config.toml
num_hidden_layers = 14
hidden_size = 96
num_attention_heads = 2
num_key_value_heads = 2
head_dim = 64
intermediate_size = 256
vocab_size = 1024
hidden_act = "swiglu"
norm = "layernorm"
norm_place = "pre"
norm_eps = 1e-06
positions = "rope"
rope_theta = 10000.0
rope_fraction = 1.0
qk_norm = false
attn_scale = 0.125
bias = "none"
tie_word_embeddings = false
parallel_block = false
init = "normal"
init_std_qkv = 0.0812
init_std_o = 0.0703
init_std_up = 0.0812
init_std_down = 0.0
optimizer = "muon"
learning_rate = 0.00448
beta1 = 0.93
weight_decay = 0.048
lr_head = 0.00468
max_grad_norm = 2.0
warmup_steps = 200
schedule = "wsd"
decay_fraction = 0.574
decay_shape = "linear"
final_lr_fraction = 0.0
batch_tokens = 8192
max_seq_len = 256
doc_mask = false
train_tokens = 97520000
max_steps = 11905
dataset = "wikipedia_en"
Each number is 128 + 24 x the weight over its row's rms, rounded and kept within 0 to 255. Layers, rows and columns count from 0. Numbers have three digits each. The size before them is the row's rms in percent of the matrix's.

# layer 7 MLP gate, 256x96, rms 0.103, rows 26-48, columns 0-95
109:147153126147172152129146148127174096133134156132104111102128128129117162129092080126139096145105112133163119114152163160142174113137172115109103118133160111152134141079092170140120119137094123097106143113091142139124159117162104134117129107170100111145085127120151097116185100106146139134
097:146090158086117157152124168160132108122134121123108128152127163140134090103077115133092159134123100079137144113157100140101115128100125136145137113100106126124144164098179121168160170161141161146122104127120122111167113113107149091106101060105135152154124161128153133116119131132107130125
090:121176127135070163111125117124183108123143110118129139091131128145106114123162123147111118082101103120123096125116153138124146159105121120170146143150139118154118156099126170127133076161101160137058152166151168110150128124143142133104128141100106160152112115097149138098098126145109097132
093:125082133140174145122099119135139133142129142128156096147127110127121119094080146146133112159132118197118113103084133159137105107157191122131104127108139135128109132148165124113099105112156130166141156145132129164141101093096121151152134126117091079092095172153110091147139133123104153141
093:164148136126149122113130142122139130121144131110139154113118121115142109134109104118159196126130189090139144114099134108193091101150084117119106131142156088119165144163129112108092113076173137153134132134108148140143063129140126096123108120134090120154136093152139155124132097126126111113
100:124144128137141145130164122090137119170135116121161111084125135102141166125135132111074127132130120122099111178121110195126121090145145138143133172127132159142156109108140143100102095161093128116120094094105107168122147150104144144105165110141118114123105118089206106113144132106121117128
094:126113126126110145103141147141127103135124116121135131105151124079165141082142135155168106100126124111097145166114147147100085146129120123065100115142135129134154065139123144183115119150115123114145183146151108190129105158135072156148086130112138139114121118129117152114102127150162136132
088:155093167126161135124106136159123111148140117125105098120143159150086103134080151155117078128153181152138091152117154121110143104159140090140156143147137125106118058118119136169107088169155133131127125127106135162096146141124085149115107116116105123152154121113100139126117154114156120162
099:111121155127118126156164153114095150145094104079150133084103092120145134127134103162138123123155163123100094138126116138101110096092138109125127161145126141110120107135069129145126138151125138114188089154128119124074144150140148131150134094114147144111143101081103142173170124126144119177
107:120124150132161148101115118120088123144154129168077124128122138162120197085144161120147097128152108124156123146070125136113105150115103136125081114101113091114121112088171129157110147110095135107136155138127118157184127133099112141118135149122123150118133121150111160075174130115129141120
089:157153082168112080124116138119106135146130100140135177144142137138123117133147123108067107148100131110122098118104148135119129121109155077129116123088091138153126135114160137112144188134136128123109154122152096195150125127146090113082107143123121122164165090126141158105123128133142169143
098:093151103141155139106125108111145118099143143121175165130125137101158093150098097126134108149145132086125156113185157148103101163096098110118112172157172121138110151128128109112115126086168151080109136134119161127114130143112123148099111125118165112089145139105110160139120167084148121112
108:130142137140154137165152186104098082146111152151127182109138132109148160121125165111127113139099120136100130064110110102127132104124127120161105160106129090098088129104154139142139116114118138116103121158142150144151117164100139165154144066127166115147131152122141087112120168124140094132
104:165166121164117118107164154129142140099107120101155143086085174113122111108132177112133117090124123138126135133132130152099130129133099125160142103157088104113101112093116138126140135167140169099137194132132115125100128136103172137104146147152109151106102071125127130140112123123191133120
095:148134164148153105110137097123145131147168140073147082135130152135141111088119153115094129104127133142132143094103127123117142154123131157139138098154110139109158166125118124123090113140126151128102102149138113124145141154140135202116142090105143156142104145190059122112153120101130108086
101:071171147087108112132145108144132134120118162132148150117164135154146101161104125137128131143119172129151152111113140169123144122104137127145105118150115121071122110144091104123116112186107121124115129159149143122116182110093111133083157113101112114080102117117185129093122133149161150146
104:124172148128133108123092142159137139149135092117132146182098123119122113108118196106113096125100125130114171074102104151112124127109086097175137138133089105126194092147144129142155091141129083142155155148140109121115099129126147102130138146153122166127128138139113089134140112144113146118
099:117173140100138148154123107128130114144138140135124141121146066142127102070140112127127112101106087146120127148118131152136138135107086144125097173112091157176132195075136129126141115120116080121102155179134125133144149129144128128123141140132150078153145142143181104151102112141110142122
086:090147116174113148138145161189094129164113135126097127139125133170147147148149102125164140104111107113098129122113075128121143113081121162133139190093110114129120166110128082132113122151130112107099103154133105150163104125128130122130180136140132148152143116148142102144129087096163103125
095:135194132124136134124114116135092157141121124122139124087131148089149125092115131126107141161079154155117119123136143120110134097120130149127142114119113169061165114158113108132160106123142126139135132108142176120191159115146089153139134132107123089181165153110110098156120113168116114106
099:088081062089123152115172100103128157134137114126128146126128149134097130109143136160141131111141045166155088134120127132106142123140150137145122160158107100160140137149119121177114140139079142130089139136092116166153149130111137162164130114161139116113157132145131109105127132126107111111
102:188104132160128132145114120121144113115096136100111132123134148132128106154137116126144134111112130164111143146079116115117139155103106134126105086117136128191162160119085101137103063120076102121122171141131117157167124174160158135132111118140090137156118131099105123159151136138136143080
105:178093145148131141128116155080123127118114133157137055108106098100158104104102120095187114098109165131161124139139113139118102113152160127128097173109126130155128134151150119120146156112120130135133116099109118164149128142147141168144109141087185105140168114144136127110121089124151131152
# layer 7 MLP up, 256x96, rms 0.105, rows 26-48, columns 0-95
110:128141123127118097175142128148147158133177149121168109151144149132141101100121127144131126092095120111118119118137139154158131139152120118071113171104134122165157120103082128125122093117143171117116106152111158115117110168120137123098151174155141149100088146159117102110150096111073079132
093:108133174146146110129061142122129106132134107127138080129159153100104113089121126119111158139118120082142116126126110119079143148114103159161145160107153186145134157109143142130100160122121107111111100146146102167149130152108131171183100140102126128153120134151123186109114120098122125116
090:112127163117162149147135142132130108108080089135146123112168110127175133115095104126131120157154117089147174110170093123117109133107118126091096108132137160107163134159160108105145143111108119146087138163122143132069128131121097120155142124087114119129184136178135163153146131136109145104
098:168112160134143128154133128125165113154123146079130111145137116115104173135117131122142135154168142112077101109134131162106111175117155111145141131115112144157126108114104109109128117076106137124101109189114180099112160145116146124103116146190106121100099115107155114077129154127113125104
100:142101126128113140119114152152094137151108122126112117170082173112138137125125152137139143158135114156140139140125117123083127137156165082171127155138124140133115114087171137113101159130112160121128153090174159106099162102135099132127145152137086086047123125138099146141102133126151143106
097:153123144133122131126108117135148149167136125123148111119172120134075126132178127131128133106130133134151123132102112129116115133122112122133117090134131164134161128149164106113124179115104151123150151058144164075099128114135139114153100095137214132105123158138117155107093115137131093075
099:142095125131108121112112103115116144153148129147157121104089134177096158150127175143130133138110142153132168114134124136142158131117089111161200148151095131118178137134058132096154173124144144119093125135078107146142140102124169138084127114099137133119149110110134137110145110128127123096
089:126159126195100143165122117150129112134130114128116158131074120161157118123098123118168116096131119067145117145125125140185130136128114068121126151097144128121112103139084098118151162142124131155126145131157147113144132127101100148109150130109095117116135145064152124173098145124111141163
094:137133127129104119117135135160166131143121066159115144128096154140119139131102168136091143142145126144129108131108179065152135139075128101140127131089100098125064111124140088169121123166134142165142128110129092160117155109163138118123161091096143133155153132104098129123121115142157139139
106:099104125137113095167150098131140165110118156123139121111102121142162133140119122125142140131120136123077095137054139093113109179156124114178118143127101106145132151138097142141120124114109110087113090124157121130168110181126138128089116075129164125177130144107168140122122105135154146138
093:130143133133111156132106131134192157144134162101093142131137153115090128100145116112141143159137121130112118152131164144130086136154084118147123084123136140164112134119110082146162093126070171127179114090137122140105139082167141156130174134153122124115100110119116168105116123127114090119
087:111155145181089112128073129144119089134167141096130154157140162128148115142106109106137154140126151126084137135154132129168155135128078120120133136125172130099132131104146146097107132133122113162145153111124150161095103098089150095165127117106105117099094136150104142162167120113163147089
110:152129136134150109123122175164139116153160094152126148127177067136123126140144174158173110124095158130093094122138102156124134125166132125124137113148112098105170114161141153162114105118113141096091111130111134095130120141126140145125117106093114137118068138139114079104172125152135125087
104:125145145122089160095140131167127129138165108104167176122098115182122123106175134114073118148114100127125117065157154145164118105138123105115125121122185130148100106121137112107082109116132151135150111128127122121110166173093120135129149134126093090153125156162145157110139115112144121131
103:154095123094120121137119155115135116158106117067096175125146144145062126120099119128108143106102121128143093150144125100107153146123168151106135161147123166160123136158085104103142169120162115132136130129137114109138114177147132129119130106140152182128138137148103111107166114064113145137
103:149113147142092106142142143115156147106117104107153116104165123167101104100149112148174132146118107132158121148096128115118131094144112122096159127118130141139140125119102158104149134172132135144121170146168103148075099158113102166089083140142117173138125178157134099098132088086134143129
101:113159110116188139101113105127112132174106172142135102140154144144178172129130165124097128123111131096127140112133114113136094090134115172080140163113121130083129129139137156117135115135121116172163158121109120118179130114077122130105094158102118127146151138118082125147083132116131114102
101:088163156112156151167153128119120192101155114155129100146132131136099111136127111095152113117118124150118120130156100148095105138120143177154123178070084116119090101157125146127127125106095122166092156143109150145124160122123112136093142116115112102153117123157114106180165132123124133108
089:139132152075148128118123117128110118142101116142175144122102140093173138135161117057096106140130185104165152152146178141145097147112128188166126127105132092103161122132146153144115108111093126143139170106087146132119113132163142127134121115124113116101103121106130119093138128092140139125
100:143101133174143179135151131103138131149170104144107094137136134125168093134139117090141079128112139086134145120164134127180112097160154100121155117105173137108134140103109102113136081119203142123139131100117118127174099103134120135118147105134133091127150145129107143133146150107109112096
099:079162116135168138130173094078147138119131104144128098175135152124144128105122148131133115108140112099128141150167140166127100145139109120093156098150077107133097081108123128148103156136126167180130153138121118105121134156137130173100113122111142090105164123093124113134136123119151074117
099:134108125147140121129153157142099121115126126095116110099107167162098133101142100148162162097152122094112125141138168173096146153111094168100114158104129136123110128076138101131170152151120152109106163131112110098169132119130073143115128125168100140126160148107153160143112142077132155120
105:131182109115119105165112082143102113131134121143118157109166094147128083119151120137141089143142113112127132113132178159137110113119117152132129111137106136179133172119160129126128105117067127133071090146102111166128140152154157104117148109177129154128137124149133107132156101103133074127
# layer 7 MLP down (transposed), 256x96, rms 0.0582, rows 26-47, columns 0-95
098:176112108181134148085119114109111140120106092158135118123108141153115129080146104100110130137168120149165119114113097128115168139155106140148188126128108155110093112137112138143178137123103138148119154137158110152119083091138105177128088128117157124130130148162087131152111112092145115125
097:096105142083116129141166122175150130123137097147131157113116080148141136173116124095132150106140143145136119186103145139144164081155132138098128103160112096130135109142125105101088093114149144145147153147145149147115141099096163102100156121143148098123158139120092095115068129145141139141
099:121145142132106134147116093115158158165099075184125176125151152171075100123155119148117106109119095142125116167109101133155132111092120142113103136115148123108088147160137132154109121163139118152090154123120129186149102138139127126139135120132143139133144130052101151119140119135121119093
097:142148118157132099104087091121120173122111142140106081124138141112170179113130119160143110069069127145100153150124115106108121133081143129129152146124115135155116136093139149130108122141174114074139139101121133162147090154127140152197141139109120109123120139115112138159158128119140144138
100:079148113118105150112153095137117127149121141122097152102165073149125126159113107125108122123135124128151076105172121120133121152124151126088133101156111165130157140162071100138150092151126161140134149155073097147106135113141136112101140106161173143188133126122143107121134128141100149127
102:123104114136130099151129128061113117130135074125114127133091145149123087122131163152089125135168142102098110119178133144098110128103173130134135142148187176130110143115136113143131095127151092138095131124118106175117161120124125115143157161138074132138095106136168151112145141163125117141
092:116105127106117126123109147154140161095102108111104108126138076132129109107131091140105146110110158117112160146128153139096109166169129117101145139118071140203122121094115106169133100144118113127110127134156180147141163152111119140147107133116165127110132189128112145148122102111127152176
092:157096093088163086144128112141101124140139127105137088119128162103134116121135170173129093146142154186149145083102118165073107085132107155134122152146121127140118134159159135144110106109122088124146106144103128178109125134149139128174104132144125105098135118115136148126126134098152169104
094:151140098143123133132124083117093133099124154131167090141126133110104119095140135103147180139106107104126133120125113135157132125176143149117075146152120098153173153098095138136127092102128102150121171119116133121131184111119125168117144197137121078083126137160127156108109122117139114133
104:120173143090121094132109136117176161130103141125145144078081070145138127133173114126153130126087129114145105128167121148135150120104155115155124106093187121114124149105142201134142171136116129124132132164102124126111147099127129135125106115126123137126145121117146132129089113137060137134
095:142158122123127132117179129141138100121193115104164138145130109144137105143093162155116125136143121047093154088121143165101132139150127139136128096134117121110154132138179123082111104129125116139106148153112104188139126108109114108100109141141147118132162089127112136113120177098123122162
092:126082151099106154158141194126144128124118075124078101138145118089103150138161160157140099135108135150110124161103125131122152144134122139103141083111121156120182128117140153109145119140093104141148125124132074106124131143143133083151143186107132152152116087138161125123124130125090145131
102:110098120145150134119120145123117144145156102093131154137121120128123166088136153139118091146114092121105141120125143144167131118098029113148141148096140133120127128153116174105114118141098174167125148139132159129103131118121098173180114128156077105110137158117143157116132141098108140153
099:130150092129174097158113138083113113157115102165139103109144132119110156158102108078125100126106168132117147169119158113100134105136126128127130129147104158156169115104122120148110123124073125109086118138160164197167075142132145131133132148116138113118141144081114152153126120115139143121
095:082127099145151132127161108151160119114122137179141118102128104118173127134148097132134091152143124087115194076100126153129110130124129105125133099111158112121179131087114118176146103174097117172145152106127140121145129129148120138158114166126102093122121117123157131131085138096151118114
107:124143151127143136110060122161113119162144150115074148098103113089111149157092140121127103118112140127107118098179161156084110149103134097121175149111116118146135133113147147159135154115110127115127126137123176133093154107175126107133072140119137142151125083125123107145145166129140164111
096:123135142124100107142133144136160156139132097145089149140117160092144143123113114134141099102157150131070136107126123150097123136152150102145112098127152133108165120136128100110168116157205087134128123144097145137128166140133091086130154135125138105138124123111138107096101152103184066110
105:145102138106101150122129103125134088099106161091127111136138115134114130147093116129168102160099132123129158129095119141160136078093099141114152142184145109164153112165127149067133163125130147118115130151106135157138189132083114149161144157095130100172136163109133132135113105121123107120
086:142132095137135089135158087150131098101140121157090128134131126109139145142159127115102166116131062101101136138109125117134121135105118150115186170133095111141129150143086104097088146154108103088142123199100125159134115130115129123123148108150134152189152110148164119132152123150134133135
106:152138173124120171118116134153157095112121148154118071127130113099138123138102135128109150116132111151101086080116117156137114120130114103173169146125119119121120120154152160104135135121116094120139155184138128148099125126116185132107129133137143155102147136112186080156095120141154123071
105:163113146100098134103119130149127113164107123106118098119117064144107166111116100096118103133133148146113137120106088111169141100089142180093129127116122151121130148114125130121187158099119160132146081128175171119130143123142118131137112119168102117111130131157097101177154135132161156142
095:176112150144064176160107124110157128111132127121146142173130126111125138118109142110175137131137134134103147152145120179141127131150101108125140130089138117124139114087081143127126079125108081106112137142113137161108153157146137091116166085139092150131104122166132134072145149119119126096